config = dict(
    n_layer=8,
    d_model=160,
    n_head=5,
    n_kv_head=5,
    head_dim=32,
    d_mlp=640,
    vocab_size=2048,
    activation='gelu',
    norm='layernorm',
    norm_place='pre',
    norm_eps=1e-05,
    positions='learned',
    qk_norm=False,
    attn_scale=0.177,
    bias='all',
    tie_embeddings=True,
    parallel_block=False,
    init='normal',
    init_std_qkv=0.0218,
    init_std_o=0.00544,
    init_std_up=0.0218,
    init_std_down=0.00544,
    init_out_by_depth=True,
    optimizer='soap_variant',
    lr=0.00324,
    beta1=0.95,
    beta2=0.99,
    weight_decay=0.033,
    lr_head=0.00553,
    grad_clip=0.5,
    warmup_steps=200,
    schedule='wsd',
    decay_fraction=1.0,
    decay_shape='linear',
    final_lr_fraction=0.0,
    batch_tokens=16384,
    seq_len=256,
    doc_mask=True,
    z_loss=0.0001,
    train_tokens=119600000,
    steps=7300,
    dataset='wikipedia_en',
)
Each number is 128 + 24 x the weight over the matrix's rms, rounded and kept within 0 to 255. Layers, rows and columns count from 0.

# layer 3 MLP down (transposed), 640x160, rms 0.112, rows 407-449, columns 0-79
[[168  87 119 167 128  98 119 136 130 120 112 139 120 115  95 114 128 149  97 138 128 130 147 112 113 122 146 116 147 115 148 111 143 150 123 144 106 150 105  98 122 126 108 104 111 138 146 172 119 166 137 155 123 117 134 171 114 119 135 115 123 122 130 111 138 125 116 134 159 155  98 148 171 132 177 110 110 148 149 128]
 [139 160 114 134 116 122 115 124  93 130 107 122 106 145 123 106 154  96 104 136 154 135 124 129 150  99 136 108 126 131 135 108 126 141 106  96 130 142 116 112 115 131 115 102 124  74 114 131 123 144 133 122 114  89 140 117 153 136 133 108 132 137 112  97 157 109 149 138  92 143 158  95 109 113 122  90 173 115 114 133]
 [100 136 166 173 174 124 115 102 134 139 121 123 132 128 129 130 111 165  97  96 134 114 111 135 102 141 118 113 153 131 138 150 132 142 154 124 101 139 148 126  78 129 151 121 116 132 114 134 154 106 147 171 138 135 117 107 142 114 179 100 127 115  96  87 135 135 137 100 106 122 176 156 138 100 140 120 143 111 139 125]
 [108 149 109 124 140 148  83 113 146  95 114  89 143  93 167 145 134 116 104 115  94 142 160 129 130 118 141  93 141 107 155 137 137 153 140 114 114 128 132 131 129 117  88 145 122 116 112 144 137 124 162 143 135 130  98 116 103 115 133 119 137 129 108  97 153 158 124 158 131 140 152 124 121  87  78 107  95  85 172 124]
 [ 90  98 118 136 117 119 130 151 133 116  83 142 123 119 149 145  75 145 155  95 143 105 174 127 104  93 142  82 118 120  99 119 140 144 120 175 137 140 102  97 136 123 154 136 105 109 152 134 130 138  93 106 132 132 103 150 112 103 113 123 112 117 134 125 195 137 172 181  97 128 132 135 143 126 173 122 108 140 127 164]
 [154 146 131 139 114 138 173 103 141 141 109 110 130 142 121 125 117  95 130 123 123 142 156 136 130  84 164 173 141  87 131 147 154  98 147 122 141 111 155 122 172 189 113 127 101 117 156 121 147 144  93 102  98 121 101 119 132 130 112 143 161 104 193 161 137 114 110 103 120 171 127 146 156 112 120 119 117 104 114 114]
 [169 164 139 140 114  89 122 101 105 116 161 126 142 144 157 155 136 136 100 118 115 157 121 138 153 119 146 156 154 131 160  98 158 126 110 113 148 129 114 122 112 145 120  89 147 152 174 105 119 149 151 159 107 154 113  96  67  95 149 122 143  82 104 125 124  79 129 149 124 126  97  98 136 125 146 131 121 114 123 167]
 [161  99 162 122 167 157 139 116 141 138 123 153  94 131 154 126  69 129 135 104 104 148 144 132 112 135 119 163 118 139 126 181 114 125 159 118 157 130  94  99  85 130 105 131 173 120 142 114 117  78 140 159 137 113 122 150 132 101 124 118 135 135 137 136 110 100  79 109 110  93 148 116  98 129 125 117  74 138  95 131]
 [114 123 102 118  98 154  74 135 156 117 100 195 118 117  73 107 183  93 150 146 115 116 103 131 132 158 140 172 115 139 133 116 122 121 123 122 142 100 125 121 147 125 120  80 129 123 126 164 104 127 128  75  88 137 113 100 149 123 135 117 120 116 109 106  93 113 159 112 145 113 165 120  90 138 132 132 146 139 126 116]
 [157 101 117 144 184 117 141 141 126 125 140 121 161 128 115 142 137 153  99 156 133 146 128 143 146 147 158 143 160  90 135 137 158 118 105  94 143 121 118 107 168 125 125 136 199  99 119 186 124 146 105  97  98  93 150 140 123 167 122 131 117 130 118  97 130 115 147 119  77 131 145 119  94 124 124 106 137 133 164 147]
 [ 96 106 120 106 158 123 119 132 161 150 128  99 121 155 128 187 124 118 126 152 135 128 134 141 129 119 118 116  88 102 172 138 138  92 139 139  93  95 135 107 115 112 132 120 133 146 132 143 130 100 125 117  99 112 169 136 104  99 145 133 130 130 135 103 118 143 132 110 111 131 116 180 125 164  88 100 140 138 112 131]
 [132  63 101 111 112 160 100 112 120  81 126  95 150 114 153 110 115 142 123 142 112 154 129 116 154 125 190 106 152 110 121 170 116 150 165 122 121 147 128  85 134 127 166 126 106 148 127 169 120 132 119 121 145 120  85 149 105 130 101 109 104 121 148 134 144 128 133 152 103 140 146 153 155 132 159 136 155 127 145 199]
 [142 135 121 107 179 131 136  96  87 138 123 122 140 113 106 167 149 167 128 137  75 139 147 132 155 120  89 106 136 124 128 114 105 120 124 153 136  98 115 146 115 121 156  99 124 122 139 117 142 110 118 121  73 148 150 115  83 118 123 135 129 139 118 129 125 104 145 114 133  97 123 144 131 169 128 101  93 125 148 147]
 [111  75 107 149 105 138 145 150 112  89 114 133 109 147 115  91 101 146 102 125 141 144 144 141 144 101 140 106 148 145 123 117 158 104 123 138 155 118 192 138  92 148 103 166 124 130 112  96 146 138 131 101 144 151 100 164 185 107 154 148 178  91 189 135 121 136 139 129 117 120 153 114 109 160 156  86 164 106 132 180]
 [148  98 127 119 124 127  75 132 117 118 150 102 119 183 157 141 112 112 104 103 126 115 141 119 158 144 123 142 106 127 117 137 183 159 152 129  61 118 133 120 117 165 115 152 129 115 146  64 117 144 130 112 128 151 167 143  84 141 117 118 161 116 151 148  98 164 101 162  96 166 151 120 122 161 144 123 146 156 130 138]
 [132 114 124 126 146 115  83 108 120 143 121  99 127 129  99 143  97 141 143 163 112  77 131 102 100  71 123  68 145 131 133 165 157 157 140  75 108 117  92 127  76 167 104 130 109 104 140 195 136 118  92 146  97 144 138 116 126 149 136 130 138 137 111 131 141 151 123 117 141 120 123 142 124 159 118  87 153 119  47 175]
 [147  97  86 140 156 182 146 123  94 117 131 164 176 122  97 121 116 114 101 117 142  93 129 115  79 150 126 147 139 132 152 144  88 100 135 138 161 153 127 133 133 128 106 123 127 148 128 151 121 164 147  89 119 138 109 133 134 146 135 152 102 124 108 103 127 126 142 132 105 109 178 136 138 127  89 107  88 142 160 168]
 [ 86  93 164 146 104 133 155 144 106 120 115 146 115 132 108 129  95 127 148 109 126  90 112 108  96 140 132 160 123 132 151 145 164 120 129 189 142  77 127 117 120 123 149 136 130 163 122 152 132 133 150 159 109 150 104 118 101  86 104 136 143 137 129 114 117 160 118  57 142 158 105 152 145 148 120 127 128 132 122 190]
 [109 146 113 126 140 156 120  74 114 138 131  88 125 150 124  85 113 161  96  94 116 161 150 122 148 147 160 154 143 141 136 179 172 113 128 156 126 141 147 127 145 135 132 127 158 128 123 148 158 112 143 157 110 138 144 115 126 158 126 104 165  90 142 175 172 122 138 127 149 124 155 143 132  83 128 118 155 118 161 117]
 [ 82 131 113 141 122 170  86 138 132 124 165 147  85 112 143  93 128 110 153 160 103 162 174 132 135 137 109 154 128 136 140  76 173 104 145  80  89 165 146 139 158 140 158 109 154 145 119 138 168 143 125 135 131 138 143 152  93 116  74 102 124 133 133  91 115 117 151 119  99 125 112 131 126  90 158 142 127 107  96  83]
 [140  83 131 121 152 127 119 137 152 105 148 101 146 114 123 127 135  97 171 143 120 116 139 134 184  97 138 144 140 128 134 114 148 165 158 128 143 111 141 124 159 113 106 152 163 138 142  85 111 115 113 122 130 125 138 132 116  84 162  99 141 141 120 109 101 125 157 132 138 129 169 137 103 113 141 127 129 113 135 114]
 [111 128 143 148 127 137 119  92 122 120 161 113 105 146 100 147 120 122 151 116 106  96 116 110 104 144 135 138 108 122 157 166 140 103 142  74 148 116 126 174 131 119 108 153 132  75 121  81 103 134 178 146 121 152 123 152 138 113 121 120  66  78  98 110 159 104 117 102 136 104 128 164 120 119 153 106  99 127  80 146]
 [149 129 109 134 175 136 127 122 115 136 176 162 184 112 158 128 157 120 120 145 106 120 141 153 125 134 142 108 155 158 144 115 138 133 129 130 148 154 155 152 131 124 151 125 131 171 131 155 110 112 101 110 140 141 132 129 124 148 121 144 138 107 101 138 134 116  78 132 113 137 116  95 109 128 117 137  81 109 129 124]
 [127 130  96 137 122 131 121 139 130 131 101 120 137 159 100 110 144 147 162 123 119 151 102 140 137 116 125 195 151 142 128 112 153 136 125  96  78 106 160 121 114 142 125 111  96 109  97 120 123  85 162 157 138 160 134 169 110  86 172 122 115 172 116 100  98 134 163 127 148 128 165 143 117 141 135 127 144 124 119  94]
 [113  84 167 108 192 137 141 148 125 142 161 107 102 162 102 139 118 101 110 140 139 127 114 162  86 160  95 132 147 127 131  91 161  99 128 163 150 105 133 107 128 138 140 119 157 134 137 101 130 139 130  89 136 151 154 132 114 135 147 129 131 139 126 115 133 120 103 119 138 132 105 185 134 139 110  89 117 106 116 127]
 [ 64 133 117 122 125 137 118 111 122 161 119 153 124 160 133 123 134 101 112  97 158 167 116 152 109 130 117 111 132 113 152 115 127 114 153 132 161 156 122 113 138 103  71  73 158 107 141 113 109 107 144 139  92 115 116 159 117 150 142 133 117 164 103 135 119 133 140  82 134 115  56 153  91 139 122  57 134 165 115 118]
 [131 139 184 157 118 116 128 158 100 182  98 173  95 139 103 140 129 124 149 112 128 126 133 149 143 143 161 144 131 107 135 133 123 100 131  62  97 115  95 114  93 104 133 111 124 185 145 117 114 109 122 125 129 120 172 137 107 136 124 113 125 109 131 114 133 110 141  71 134 182 122  76  89  99  99 133 112 118  98 108]
 [118 140 116 176 127 157 154 146 106 143 154 141 110 123 159 138 119 117 150 145  65 145 132 125 133 153  95 168 140  98 127  87 147 157 135  80 126 115 112 117 115 141 167  92 140 130 107 118 112 118 164 141 112 122 130 123 115 151  95 103 179 167 127 156 132 113  98 123 159 165 122 166 163 119 118 158 102 127 143 154]
 [186 142 159  89 148 109 131 109 150 123 147 109 135  83 160 132 141 171 106 120 110 133 154 131 108 135 149  97 174 157  97 140 124 160 154 164  89 126 113 111 176 146 143 143 145 155 114 128 139 150 137 120 124 134 133 129 128 119 118  78 119 109  66  62 132 106  98 167 115 139 137 120 119 120 165 117 176 151 121 138]
 [117 137 144 133  75 121 132 142 155  96 122 128 167 113 131 143 113 145 115 137 132 154 114 102 105 112  74 105 104 139 153 105 100 155 112 172 126 144  97 169 121 150 112  64 149 106 146 165 131 147  95  93 120  86 162  62 134 109 103 111 166  87 117 148 139 139 144 144  77 146 113  88 147 123 118 111 124 101 135 113]
 [122 134 126  92 129 102 155 168 187 153 116 148 129  73 110 155 130 122 148 117 101 115 138  89 115 131 105 132 110 148 104 142 142  99 137  98 149 111 142 107 140  93 136  95 137 125 169 100 146  88 132 119 132 142 162 134 114 122 155 143 109 155 108 140 140 107 125 114 106  92 110 130 112 132 154 120 110 141 109 164]
 [110 109 178  94 176 147 108 120 178 126  99 120 134 131 109 159 120 155 131 137 160 131 117 150 115 136 116 107 110 104 167 116 125 140 115 126 132 129 128  93 129 151 112 154 128 137  90 126 101 153 178 157 115 145 170 110 106 104 123 143 192 166 135 114 127 155 160 173 151 125 114 166 151 101 113 168 147 141 125 161]
 [133 123 141 111 137 138 105 114 183 142 142 147 146 133 146 128 133  82  98 145  88 167 142 128 147 130 173 126 132 123 146 110  67 170 142 135  78 117 156 159  98  81 134 114 163  71 130 162 115 134  91 123 134  59 150 101 169 142 102 121 153 132 144 121 147 167 114 121  82 149  68 163 117 106 118 150 164  99 134 124]
 [121 138 125  75 143 140 116  82 133 110 155 107 117 167 132 138 150 146 124 103 152 139 117 118 105 156 142 151 163 136 111 103 106 147 150 128 124 149 166 109 154 112 128 131 149 169 126 136 134 111 126  92 123 126 106 113 102 118 111 155 116 156 166 132  99 122 121 119 151 152 117 141 126 142 129 115 137 153 137 127]
 [130 170 136 120 143  92 152 102 120 164  97 139 102 132 120 132  92 125 102 148 145 132 134 112 111 142 162 148 145 140 129 124 125 132  80 113 124 121 113 105 157 145  92 114 130 102 119 142  81 148  87 130 120  95 141 158 137 147 106  89 126 120 129 104 153  89  97 151 132 135  87 214 149 143 111 126 105 170 151 149]
 [121 113 159  81 161 123 160 119 157 105 120 150 125 107 166 146 125 137 150 130 128 104 131 110  78 155 140 104 130 117 125 157 124 136 129  93 116 152 100 114 135 126 125 130  99 136 117 140 131 140 138 118 108 106 126 143  82 154 115 124 104 143 129 121 129 115 118 124 109  81 206 131  67 119 101 117 123  95 103 151]
 [105 153 168 166 154 115 132 166 138 133 157 120 122 133 142 143  94 106  98 151 140 155 153 135 154  93 117 117 145 142 155 113 141 172 152 136 145 102 145 160 126  98 137 133  96  91 143  99 106 126 143 105 105 133 108  92 116 115  69 123  59  98  79 108 116  80 134 125 112 113 117 118 112 115 135 119 142 152 120 179]
 [120 154 130 116 128 138 127 142 143 122 104 170 131 150 157 129 141  88 144 134 123 121 127 124 105 171 171 169 182 144 131 162 125 113 168 133 102 159 133 133 122 169 123 132 102 136  92 113 158 137 126 102 152 105 118 153 109 130 125  89 140 111 111  98 131 138 124 134 141 117 101 113 119  95 116 116 127 166 106 124]
 [128 121 113 107 145 159 129 118 121 115 101 101 112 144 148 122 111 139 159 123 146 161 163  97 175 126 152 135 175 110 125 153 139  99  95 108 134 115 116 156 116  89 123 188 146 141  97 127 135  80 159 145 138  92 110 157 169 110 171 107 143 110 139 127 122  97 116 153 151 123  83  77 147 106 110 134 125 120 176  79]
 [118 154 116 128 130  79 104 133 152 135 146 159 135 147  95 153 163 149 148 113 126 124 132 133 172 136 143 153 167 121 103 155 120 114 100  86 153 130  94 128 122 108  94 107 125 170 140 143  99 105 157  92 145 125 122 146 121 149 146 143 121 150 116 139 172 182 150  97 157 150  79 116 157 133 105 136  65 132 117 154]
 [183 164 115 137 135 167 119  85 120 179 105 135 133 148 148 139 150 116 151  59 131 108 125  97 143 108 134 105 122 153 141 128 179 177 155 138 100 153  80 116 149  82 117 121 166 114 155 122  88 122 131 110  99 130 149 110  97 166 116 101 116  86 166 142 132 131 141 100 135  99 146 118 183 137  92 116 132 147 109 138]
 [113 140 136 103 116 151  84  76 143 184  94  94 167 143 126 145 128 140 143 150 122 156 132 136 110 121  97 100 110 143 134 135 141 113 105  95 141 144 140 138  75 162 171  88 108  68  97 120 130 127 166 175 123 150 119 166 180 123  83 114 127 121  79  82 124 147 120 125 172 150 135 171 159  99 146 131  76 139 127 150]
 [167 107 133 157 138 125 120 116  99 104 142 152 139 142 132 103 144 152 131 157 123 154 139 135 115 141 123 133 157 140 122 157 103 135 122 139 102 131 108 147 113  98 177 105  98 141 198  92  71 114 144 100 137 115 117 132 142 161 150 146 113 156 116 158 131 177 168 129 171 157 103 169 123 128  83 144 141 103 172 132]]
# layer 3 MLP up, 640x160, rms 0.135, rows 408-449, columns 0-79
[[144 138 108 104 113 112  60 109 118 125 104 154 117 147 169 139  78 129 152 125 123 111 101 120 123 147 104 105 153 165 129 146  94 136 109 126 152 148 106 159  97  93 117 145 131 115 127  98 131 154 128 107 143 100 130 113 144 154 144 154 165 121 102 138 124  92 144  98 124  99 138 121 129 145 164 139 136 111 121 129]
 [110 176 178 122 122 124 109 134 131 125 132 137 154 148 147 104 169 119 128 174 142 135 123 122  86  98 150  94 129  96 167 143 111  94 127 161 122 162 123 140 137 117 125 172  86 142  98 153 150 165 132 131 131  73 168 141 161 121 108 137 119 119 120 143 179 101 127 147 160 133 142  99 119 130 133  98 103  72 153 114]
 [117 133  88 133 160 149 121 172 122 137 118 133 114 105  82 120 177 109  95 132 141 110 133 135 154 118 131 111 163 158 100 132 113 136 146 145 169 109 181 134 135 132 148 133  91 120 144 101 160 137 105 111  72 126 132 108 132 127 153 128 179 103 186 102 124 131 111  97 104  97 133 144 132 140 144  98 141 154 126 118]
 [120 154 149 111 129 141  77 148 133 115 171 108 127 153  99 131 128 161 120 129 119 140 128 121 117 148 103  94 131 119 160  96  89 120  92 128 128 154 145 120 149 123 119 108 123 151 143 124 123 133 159 109 149 146 113 159 144 132 153 125 125  86 127 109 136  99  95 145 123 118 113 125 113  97  84 156 150 108 116 142]
 [164 105 126 126 104 151 143 108 114 139 157 137 158 122 143 165 112  87  91  98 136 121 110 109  85 156  83 142 116  91 127 139 104  99 104 143 123 137 157 110 115 161 158  90 175 128 144 111 134 148 120 142 148 105 164 156 115 137 144 105 163  73 114 140  73 118 175 161 141  72 162 117 141  67 116 140 160 144 108 126]
 [134 133 108 100 113 127  81 174 139 141 130 152 145 130 137 143 129 127 141 164 114 149  86 161 106 150 120  83 125 111  98 120 124 119 131  94 173 145 147  95 125 120 128 167 118 101 125 146 119 108 125 114 116 105 109 142  93 105  89 134 116 107 139 110 137  83 134 118  88 144 122 136 140 124 132 151 147  97 162 149]
 [114 155 104 126 119 123  97 130 175 170 127 148 137 128 129 117 150 130 134 127 127 148  68 133 172 153 142 122 109  99 111 114  72 131 118 118  97 133 164 169 166 122 151 122 145 134  99 107 129 136 114 183 115 136 135 117 149 122 106 106 172 114 125 168 129 141  92 118 183  64 146 110 168 151 154  88 192 156 136 137]
 [146 154 140 145 138 154 106  85 188 180  92 111 121 141 131 131 129 113 161 102 134 129 121 120 120 122 178 116  80  78 141 128 113 129 148 157 130 109 133 119 127 154 101  90 127 171 174 129 164 137 123 150 159 148 134  97 136 106 174 143 144 112 140 182 150 150 151  90  74 154 110 135 124 141 106 125 125 121 176 112]
 [118 140 103 126 110 155 148 175 124 138 171 158  99 111 127 132 120 112 130 136 158 138 130 108 134 110 112 141 113 143 140 128 121 116 136 121 141 119 150 150 122 127 136 105 123 147 152  56 146 151 127 158 156 104 113 126 136 129 129 160  95 161 114 126  98 143  76 132 103 111 152 147  99 122 121 169 130 102  77 135]
 [165 152 134 146 131 118 124 140 109  78  61 142  93 157 139 124 146 127 143 125 179 137 136  98 160 110 121 167 117 143 123 107 146 111 113 111  93 139 121 164  96 133 131 181 145 100 134 107 131 114 125 194 140  87 131 126 102 119  98  79 100 147 159 189 157 138 115 167 161 149 127 113 153 114 103 152 144 155 157 126]
 [134 131 138 163 110 161 122 134 104 137 131 141 114 145 154 147 160 158 111  72 150 169 123 138 146 145 110 143 116 126 121 109 113 115 126 137 143 132 127 152 134 110 161 104 135 136 127  92 130 120 147 112 113 108 131 164 151  95 124 118 116 121 137 133 119 100  84  78  96 145  99 121  85 100 119 153 113 123 139 120]
 [128 145 109 106 132 145 132 131 126 121 162 152 123 141 109 142 127 138 122 137 124 115 161 173 113 173 122 126  68 116 167 101 153 111  97 133 128 171 115 155 123 138 117 118 102 106 142 152 154 113  88 101 130 144 157 136 158 134 136 126 141 104 111 121 194 147 113 102 150 148 113 110 148 135 105 133 106 121 133 121]
 [171 104 109 126  98 132 106 138 137 146 174 125 142 101 158  54  76 115  98 162 129 147 156 139 128 142 131 114 132  90 142 153 138 123 112 112 121  90 162 143 101  99 152  96 155 161 171 137 196 135 135 181 124 118 124  75 123 170 139 139 106 137  72 145 114 106 122 164 122 139 117  94 161 105 136 157 160 122 152 112]
 [127 140 108 171 128 127 157 126 119  97  92 101 135 171 126 148 107 181 112 127 114 146 110 178 139 153 101 120  97 112 135 117 182 132 140 139 108 155 121  94 113 102 115 130 110 109 162  93 163 109 132 157 136 142 137 123 157 133 116 181 166 141 139 179 166  84 152 164 138 141  88  91 131  88 130 157  83 119 133 150]
 [149 135 152 136 110 115 118 130 121 147 127 117  97 119 110 151 119 139  45 118 150  72 126 149 117 106 122 116 132 120 103 172 100 157 114 106 154 161  78 134 164 105 118 113 184 126 178 127 128  97 135 154 149 108 129 119 141 165 144 120  91 139  93 132 141 167 151 147 117 128 129 116 109 145 138 161 148 102 148 147]
 [132 103 155 146 124  80  85 123 140 125 132 147 131 124 173 127  98 112  86 160 106 145 108  67 149  79 126 107 164  99 123 136 120 115 111 150 138 103 161 132  96 138 177 103  94 143 163  67 142 143 141 130 162 148 162 154 136 121 146  78 136 119 163 170 126 155 105 144 134 128 166 129 152 119  78 126 137 162 131 136]
 [124 114 153 170 110 114  97 100 104 122  99  97 137 111 140 123 103  90 110 150 137 149 162 124 103 127 148  90 123 110 104 205 100 140 129 134 122 155 141 111 112 149 122 160 117 101 114 147 109 148 120 131 124 104 153 131  93 124 109 147 136  72 119 145  88  96 119 125 149 139 106  96 131 124 101 126 117 136  94 133]
 [111 133 142 134 134 143  84 138 158 142  81  99  91 102 130 114 195 115 116  87 103 113  98  91  97 119 116  70 156 157 169 101 120 154 148  85 143 118 129 132 127 107 112  91 126 115 105 113 105 138 107 139 181 107 119 199 105 106 139 116 162 129 149 145 105  85 131 122 123 162 142 152 138  91 149 136  93 175 131 126]
 [136 179 168 116 145 121 149 119 145 125 125 149 120  88 123 129 109 125 125  93 156 122 109 127 188 128 102 118 115 133 166 103  84 142 108 124 118  82 129 165 110 158 120 120 120 138 153 137 115 115 131 110 109 123 121 111 138 167 124 138 139 121 124 140 151 126 176 118 112 152 177 134 113 111 113 102 126 140 149 150]
 [147  88 121 128  89 116 124 109 142 102 120 109 106 125 104 124 124 112 109 115 115 142 103  95 130  91 121 137 105 179 120 107 128 137 104  92 118 130 135 128 143  97 142 141 175 156 116 127 193 118 136 136 139 130 157 144 137 135 125 133 153 141 140 115 158 107 132 118 113 124 129  89 137 120 121 155 136 106 110 167]
 [ 99 155  83 128 108 138 152 124 124 131  97 118 127 158 158 130 164 119  96 125 111 145  70 124 160 160 119 141 126 138 133 131 188 147 106 128 126 131 103 156 101 135 128  72 120 167 130 130 147 140 102 157 123 163 119 139 112 104 108 125 135  80 135 136 131 106 128 156 131 112 114 116 170 182 147 167 107 136 126 164]
 [164 151 130 131 122 108 142  86 121 112 136 147 124 148 178 115 135 118 120 131 113 140 150 111 121 150 134 109 120 129 136 100 150 120  51 105  66 121 149 136 144 139 124 102 118  99 150 114 127 158 116 162 149 158 133 129 157 144 129  84 139 138  70 144 120  99 134 156 157 130 118 119 100 164 121 150  93 151 155 149]
 [ 97 155 138 120 119 114 128 161  94 107 106 136 122  87 148 174 144 128 101  95 186 147 110 137 143 130  92 162 183 159 152 115 131 127 158 114 118 123 121 122 130 109  76 182  84 172 138 100 151 164 113 118 102 124 112 122 142 133 126  95 124 136 129 121 112 192 171 177 123 122 148 145 130 138 149 115  97 144 137 107]
 [161 142 136  98 146 112 153 139 118 161 144 136  92 154 161 147 144 149 119 157 130 138 164 110 145 133 124 130 121 154 126 104 117  97 120 106 131 130 105 134 127 154 129 132 136 125 107 160 105 123 184 164 137 145 150 107 152 176 124 106 104 116 130 127  98 110 152 144 107 139 122 119 138 132 167 149 117 101 182 125]
 [140 117 118 126 180 108  96  99 151 154 145 137 106 113  80 140 123 143 135 140  81 150 122 155  92 192 116 109 138  68 160 106 106 110 149 123 120 107 149 111 147 155 126 128 125  90 146 157 136 115 124 142 121 129 132 138 118 127 105 170 134 129 163 129 164 167 112 180 121 136 135 127 106  79 130 152 133 126 153 127]
 [102 141 148 102 123 146 193 154 124 148 157 103 135 139 124 119 146 177 115  97 158 120 109 119 112 165 119 122 124 100 158 130 154  61  85  93 122 136 145  96 147 132 148 141  83 127 125 130 144 118 120 123 101 124 113  73 107  87 172 144 112 101 143 142 141 131 103 114 125 122 121 129 109 144 116  83 173 112 113 119]
 [135 156 124 132 108 139 110  74 119 153 107 156 115 135  86 160 171  86 150  82 145  96 150 174 105 103 114 109 133 133 135 117 171 160 133 124 115 152  90 101 133 143 129 174 136 149 143 160 122 114 129  66 149  81 133 166 126 145 129 109 144 137 168 144 177 122 163  88 159 112 101 135 155 129  95 163 187 144 148 179]
 [114 160 150  86 117 125 121 131 160 111 104 139 153 158 125 128 116 112  82 142 120 150 106 118 123 135 158 110 115 117  99 119  88 122 112 146 137  97 155 113 139 136 120 119  96  97 109 133 100  89 148 173 122 136 126 140 138 126 127 111 141 149 135 117 154 105 126 146 131 146 127 135 102 142  95 125 109 145 133 127]
 [157 106 138 111 158 103 115 117 146 182 168 158 100 159 111  72 127 110 156 127 158 121 135 155 113 105 112  91 125  84 114 178 131 135 125 135 132 120 145 153 167 129 154 122 130 144 138 114 188 187 111 121  66 144 151 134 136 164 128 171 178 105 153 112 110 169 113 129 143 105 105 151 121  92  95 143 135 105  99 111]
 [139  84 133 167 137 115 149 158 106 104 135 112 133 164 120 176 149 157 140 168 158 124 120 106 127 126 145  91 116 100 124 173 161 100 133  99 132 174 155 134 102 137 119 104 124 128 166 128 101 120 136 120 126 163 115 125 161 171 141 151 136 117 119 140  86 127 124 194 132 102 131 175 148 138 136 128 179 119 164 128]
 [120 144 127 113 136 144 118 138 115 149 125 137 131 119 178 128 121 104 125 114 102 106 118 119 160  99 143  99 150 128 110 135 131 105 120 117 124  89 124 128 142 112 114 156  96 143  97 167  95  98 112 143 139 126 135 133 151 154 157 128 122 147 138 140 156 118 112  80 139 116 137 125 156 134 127 106 103 130 136 148]
 [126 166  72  83  94 123  99 110 125 149 106 103 123 131 167  69 158  98 142 157 105 128 143 124 131 169  73 136  78 117 135 137 113 134 133 107 117 110 169 128 116 154 152 117 123 174 140 143 150 165 113 134  87 169 162 119 124  81 123 112 162 162 149 132 166  85 135  87 133 115 125 133 206 121 123 175 124  99 132 148]
 [109 127 136 117 103 127 121 126  96 163 135 117 139 179 145 120 117 143 134 132 166 141 134 120 135 148 111 116 147 133 135 134 115 118 125 124 133 157 141 132 154 119 120 128 137 106 147 124  79 121 127 120 122 148 109  82 130 138  85 129 136 167 118 128 124 125 119 133 137 125 138  95 131 127 134 107 143  92  99  91]
 [124 144 172 128 135 164 123 101 136 123  91 166 123  91 103 139 162 120 131 171  85 160 132 129 161 151 125 110 146 107 113 107 115 129 141  85  74  83 124 122 157 135 158 134 120 106 140 157 134 140 120 102 133 163 119 114 108 127 139 143 152 115 106 141 114 101 123 129 132 142 164 117 101 142 138 156 128 135 133 112]
 [123 128  80 145 146 120 143 143 127 127 119  87 112  71 107 130 136 132 116 111 158 140 138 150 106 139 114 100 149 180 152  75 145  80 115 125 143 134 149 110 124 116 119 115  82 158 136 121 162 127 107 115 145 148 130  94 129  98 108 150 153 143 123 136 127 153 103 125 142 137 110 140 120 128 174 143 160 124 134 131]
 [159 156 112 167 101 117 177 127 139 123 131 110 128 113 131  98  88 104 132 148 100 136  95 178 132 133 144 148 161 102 121 125 120 106 123  91 117 153  98 118 138 135 108 166 133 139 121  90 172  73 143 110 137 113 148 109 103 113  96 135 162 117 129 134 170 110 117 143 142 105  94  86 126 135 148 146 108 170  95 142]
 [123 146 114 104 112 115 145 129 115 117 147  75 122 163 111 155 125 141 118 124 129 134 159 157 134  94 100 114 107 142 113 144 113 117 122 127 119 114 134 112 120 142 152 165 124 127 165 101 133 123  70  90 123 123 138  98 128 170 140 151 138 157 202 117 114 122 171 111 129 151 164 113 134 134 151 124 163 163 139  68]
 [124 147 145  69 152  93 106  95 125  85 135 122  83 165 142 128 154 163 122 139 149 164 135 105 120 130 128 138 106 141 112 177 160  82  90 155 114 162 152  73 135 107 137 103 152 157 158 113 132 107 135 133  87 114  92 122 157 116  96 193 145 135 110 116 144 102 118 152 141 134 123 137 140 126 135 109  98 120 123  99]
 [135 141  96 124 187 111 165 142 146 132 147 142 108 114 124 150 159 178 173  71 108 171 125 113 137 143 135  94 122 149 170 167 159 160 112 129 132 137  90 131 151 119 119  51 106 167 133 103 139  84 123  85 134 121 105 146 134 120 130  87 106 118 135 168 144 152  93 111 118 165 136  92 111 134 146 104 154 124 114 106]
 [100 145 149 131  81 163 123  96  75 138 109  99 135 131 136 159  98 114  96  94 153 162  88  90 121 130 122 109 132 133 144 147 104 103 115 147 118 134 113 159 121 142 171 163 180 128 118  75  71 135 128 149 136 137 123 145  97  85 116 124 143  66 143 142 199 152 119 144 184 112 173 136 198 117 135 118 102 162 160 110]
 [171 154 159 122 110 102  91 149  70 120 138 131 146 153 116  92 132  81  83 135 112 145  96 155 108 112 136 168 121 162 164 145  86 134 103 169  39 136  93 140 183 120  96 110 141  85 200 165 135 148 133 158 121 103 119 153 142 144 124 120 123  98 103 137 153 174  84 152 157 108 159 129 105 148  97 169 139 173 109 153]
 [116 128 136 169 154 133 119 138 131 113 135 107 124 128 126 121 138 106 123 121  89 151 150 148 140 116 144 125 115 129 136 141 121 112  82 110 138 163 132 138  86 121 132 122 147 169  94 141 102 165 147 132 125 132 115 146 159 116 145 149 122 123 133  98 114 157 156 118  93  98 128  99 128 104 158 160 119 118 128 131]]